config.toml
n_layer = 14
d_model = 64
n_head = 2
n_kv_head = 2
head_dim = 32
d_mlp = 256
vocab_size = 2823
activation = "squared_relu"
norm = "layernorm"
norm_place = "pre"
norm_eps = 1e-05
positions = "rope"
rope_base = 500000.0
rope_fraction = 0.5
qk_norm = true
attn_scale = 0.266
bias = "none"
tie_embeddings = false
parallel_block = true
init = "normal"
init_std_qkv = 0.0839
init_std_o = 0.0159
init_std_up = 0.0839
init_std_down = 0.00793
optimizer = "muon_variant"
lr = 0.0113
lr_mult_qkv = 0.7
lr_mult_down = 3.0
beta1 = 0.9
lr_head = 0.0163
warmup_steps = 0
schedule = "wsd"
decay_fraction = 0.919
decay_shape = "pow"
final_lr_fraction = 0.0
batch_tokens = 16384
seq_len = 512
doc_mask = true
train_tokens = 148700000
steps = 9076
dataset = "wikipedia_en"
Each number is 128 + 24 x the weight over its row's rms, rounded and kept within 0 to 255. Layers, rows and columns count from 0. The size above them is the row's rms in percent of the matrix's.

# layer 9 MLP down, 64x256, rms 0.339, rows 0-63, columns 0-31
size [ 93  89 101  92  97 102  98  98  82 107  98  87 113  92 111  98 106  99 105  94  98 111  99  89 100  93 100 105 114  94  93  94  87 100  93 108 103 155  90  97 101 107  96  87  95 114 114 101  91 105 101 101  96  84  95 106 109  95  86 108  94 108  98  87]
[[142 144 130 114 150  98 113 113 106 114 114 113 138 159 123 111 120  97 144 128 153 139  94 156 130 126 167 145 119 137 115 160]
 [132  67  95 127 110 129  88 108 134 110 130 125 173 163 109 127 154 165 143 132  92 129 141 142 118 102 175 101 159 139 107 117]
 [150 110 163 121 133 129 124 128  93 105 136 162 129 145 123 123 112  93 117 134 105 154 154 154 129 127 106 157 137 141 136 124]
 [ 98 119 113 138 181 156 151 119 124 143 135  96 132 117 148 105  82 125 127 118 116 120 134 107 171 126 138 110 107 147 156 112]
 [119  98 129 114  90 112 118 125 140 125 157 116 150 114 129 156 108 134 168 132 124 107 131 160 129 142 119  97 129 182 121 125]
 [124 112 153 141 144 164  89 112 123 145 147  98 146 161 143 158  95 125  74 136 145 136 136 112 183  89 110 113 124 110 153 112]
 [112 148 144 115 140 158 143 140 125 121 138 123  90 147  93 103 124 130 143 139 118 162 144 121 138 114 112 170 109  66 120 104]
 [124 144 116 117 109 114 159 129 146 148 120 103 119 144 107 138  97 126 114 130 134 112 111 113 117  88 129 109 136 116 122 131]
 [118 111 133 133  91 159 183  96 117 103 143 132 107 100 118 135 165 142 104 124 132 167  92  73 144 154 160 149 146 116 169 114]
 [117 151 110 127 116 131 111 160 137 120 100 188 103  72 107 122 127 155 114 130 130 130 156  97 122 151 138 120 106 107 154 123]
 [121  75 113 196 108 125 168 136 153 111 107 108 151 129 158 154 103 146 106 113 123 137  97 149 115 101 150  99  92 105 130 161]
 [129 145 148 134 124 134 155 110 145 107 135 161 127 141 102 124 156 122 159  96 138  88 128 115 119  94 143 160 132 131  86 116]
 [123 125 149 131  99 168 103 119 125 109  76 129  91 114 148 129 134 107 146 118 127 128 130 105 136 105 159 101  60 159  87 129]
 [136 122 131  96 103 143  96 195 109 158 126 135 127 111 136 105 138 146 160 129  85 108 157 129 133 148 103 116  90  87  98 142]
 [161 136 157  83 128 124 163 143 116 165 117  95 108 153  91 116 156 143 122 123 140 139 139 105 131 112 160 160 144  96 131 148]
 [125 120 132 162 110 108  79 124 132 143 126 166 125 169 152 121 152 169 106 131 140  72 123 112 187 106 110 117 112 119 142 125]
 [115 146 103 131 158 146 101 133 120 102 136 148 107 104 140 126 121 110 160 125  90 141  90 122 150 122 188 117 115 196 127 161]
 [168 137 107  99 134 144  90 119 114 137  92 111 135 117 127 155 122 110  97 130  94 130 113 159 153 127 117 135 132 121 157 153]
 [114 113 156 121  98 124 144 134 143 102 143 107 126  77 184 125 157 169  82 111 141 108 148 148 151 101 101 100 112  85 120 143]
 [112 134 134 150 131 107 137  94 120 126 124 103 110 135 132 123 165  83 135 119  79 143  76  98 158 121 139  99 122 109 135 121]
 [140 112 165 137 114  83 115 149 168  91 150 156 154 100 134  98 139 144 104 159 117 149 107 150 155 123 111 107 138 133  83 102]
 [136 151  87 139 129 158  84  83 139 127 150 139 139 111 125  90 100 114 106 136 115 144 156 121  80 149 132 115 140 160 141  84]
 [131 133 119 133  99 105 153 145 121 126  94 122 114 118 116 132 142 113 142 107 132 115 167 111 125 150 125 133 159 139 131 159]
 [ 84 129 124 149 122 136 150 146 108 127 146  78 108 121  81 146 146 121 143 115 162 125 101  89 153 143 116 130 170 130 121 117]
 [122 159 163 153  90 144 138 145 123 111 142 123 129 120 104 150  96  59 130 129 124 166 131 158 132  97 144  92 114 155 136 137]
 [ 89 168 104  92 112 132 125 105 102 142 121 135 104 107  69  91 128 143 132 131 133 105 131 103 120 125 145 145 141 176 101 139]
 [114 143 124  99 111  86  88 123  89 144 115 118 142 105 127 102 117 160  96 137 114 105 135 122 179 103  78 166 116 147 128 138]
 [152 118 181 101 141 114 176 122 116 152 144 125 142 151 104 140 147 112 152 145 138 102 150 120 108 134  99 110 133 120 122 132]
 [121 109 121  93 171 119 154 167 133 122 110 154 153 110 142 124  99 130 122 124 139 119  77 103 105 167 154 145 116 164 124 149]
 [137 125 136 140 133 111 122 117 155 103 125  89  66 105 155 167 119 101  95 143 149 139 148 149 146 148  88  78 127 130 152 137]
 [112 191 111 143 116 118 125 135 159 142  98 154  92 151  99 139 105 119 129 121 124  88 125 137  99 107  67 127 122 119 112 125]
 [132 149 109 150 116 154 107 126 131  75 198 132 124 149 133 190 151 181 123 119 119  95 139 103 162 130 176 142 111 128  88 169]
 [109 140 142  99 165 106 122 139  87 162  90 149 157 151 110 139  91  98 133 142 149 144  98 136 113 162 117 133 158 136 105  92]
 [115 113 106 139 128  95 133 146 126 109 123 132 161 172 143 169 107  99 161 146  94 110 138 119  83 113 144 135 136 133 120 109]
 [165 144 108 119 151 163 164 165 133  79 126 122 107 156 137 107 129  93 113 127 125 149 124 119 131 154 143 141 161  94 118 117]
 [109 107 112  75 166 146 156 117 167 174 129 110 131 129 120 109 123 114 110 120 109 161  90 171 129 154 106 132 147 165 147 131]
 [103  94 103  97 136 152 128 114 131 122 107 153 123 121 130 123 154 120 131 130 135 147 142 105 124 128 157 119 108 137 120 154]
 [124 150 117 148 116 157 141 117  99 136 121  89 151 107 154 121 158 165 124 120 133 133 122 100 110 146  90 182 175 176 186 107]
 [160 118 132 134 142  93 135 115 147 141 140 109  98 161 141 145 172 126 122 135 119 102 151 147 114 138 113 130 133 115  99 126]
 [176 100 145 154 158 111  62 133 149 146 134 155 162 114 135 136 123 129 108 122 137 120 155 118 140 101  50 125  81  95 136 127]
 [159 187 145 129 145 128 113 128 104 106 100 150 104  93 129  90  89 145 153 121 161  92 141 190 109 158 159  90 115 109 116 117]
 [124  94 109 101 131 120 118 176 150 132  90  86 155 121 155 110 124 121 130 137 171 110 110 151  74 123 106 167 149 112 150 127]
 [159 130 135 184  83 110 118 138 145 142 121 141  90  72 137 113 120 110 110 135 142  99 171  89  86  82 142 103 140  94 138 107]
 [151  97 184 121  99  62 123 110 139 144 138 147 152 154 139 174 170 152 153 119 100 129 127 127 163 109 161 139 129  81 129  89]
 [137 150 125 142 105 149 149 134 131 120 121 127 150 150  82  90 183 105 125 146 123 118 121 139 124 126 105 158 114 130 119 140]
 [121 142 161 116 148 150 101 121 163 126 140 156  97 105  98 138 174 131 167 129 166 125 145 136 103 159 127 136 116 121  86  90]
 [ 93 131 137 138 178 127 140 115 135 128 148 165  92 112 126  89  99 132 136 121 193 112 122 107 105 119  99 121  98  87 118  94]
 [ 78  84 115 119 119 124 116 133 123 168 120 143 142 137 117 148 130 135 133 133 104 126 108  99 105 135 158 134 109 122 139  83]
 [107 129 119  59 168 168 173 119 124  87 161  92 146 118 126 128 133 124 142 126 143 126 146 146 106 105 173 138 116 167 144 188]
 [107 109 113 129 114 121 159 153  95 154 145 111  95 119 170 158 164 124 101 123 107 151 117 137 124  86  87 139 137 156 131 115]
 [155 114 160 121 120 101 131 130  93 143 179 144 130 129 158 118 107 110 117 133 142 120 122 113 131 153  84 140 113 100 143 143]
 [111 160 114 169  93  85 133  92 138 120 111 105 158 150 138 119 141 133  85 132 138 138  64 120  86 116 134 166 147 108 131 128]
 [172 180 109 144 132 171 152 131 134 119 131  96 120 125 106 121 143  64 134 103  79 112 134 173 138 148 152 109 160 119 153 131]
 [132 121 148 145 156  97 120  92 124 131 160 152 134 182 140 172 145 119 143 143 137 157 116 176 133 137 121 120 133 106 126 139]
 [118 146 102 146 160 156 131  88 156 171 126  91 177 154 143 147 127 177 121 134 125 109 140  83 149 109 134  83 120 117 161 112]
 [141 107  59 185 139 148 109 117 149 131 140 162 100 142 135 126  98 143 118 139 141 136 154 144 145 135 152  96 150 134 118 129]
 [131 132 134 114 117 123 123 150 145 129 128 142 128 135 123  97 112 130 165 134 151 162 133 153 113 171 135 107  94 151  92 120]
 [156 113 180 132 120 145 145 114 141 103 140 112 166 138 106 107 129  88 151 120 145 132 125 144 127 159 182 126 186 123 107 126]
 [131 162 125 127 113 100 119 147  89 115 108 144 101 126 159 181  75 127 133 138 133 194 102  98 128 131 140 156 110 160 103 144]
 [131 126 162 104 130 122 153 116 137  99  95 123 167 130 135 127  97 152 126 125 120 124 135 207 138 115 133 107 135 160 140 190]
 [147 124 127  93 140 101 124 168 154 153 139 104 151 113 148 109 104 180 160 124 141  91 140 106 113  73  91 157 145  76 142  88]
 [129 125 118 154 109 125 134 104 139 117  89 149 128 149 122 148 179 149 146 115 130 149 127 136 110 118 110 121 198 111 151 128]
 [134 141 106 149 116 115 112 136 133 113 139 158 102 141 116 124 113 108 131 135  88  99 159 109 132 195 122 156 120 161 104 168]
 [ 98 106 129 155 141 134 142 161  96 125 161  93 139 127 149 120 105 121  77 135 112 123 122 143 121 158 104  86  77 161 154 139]]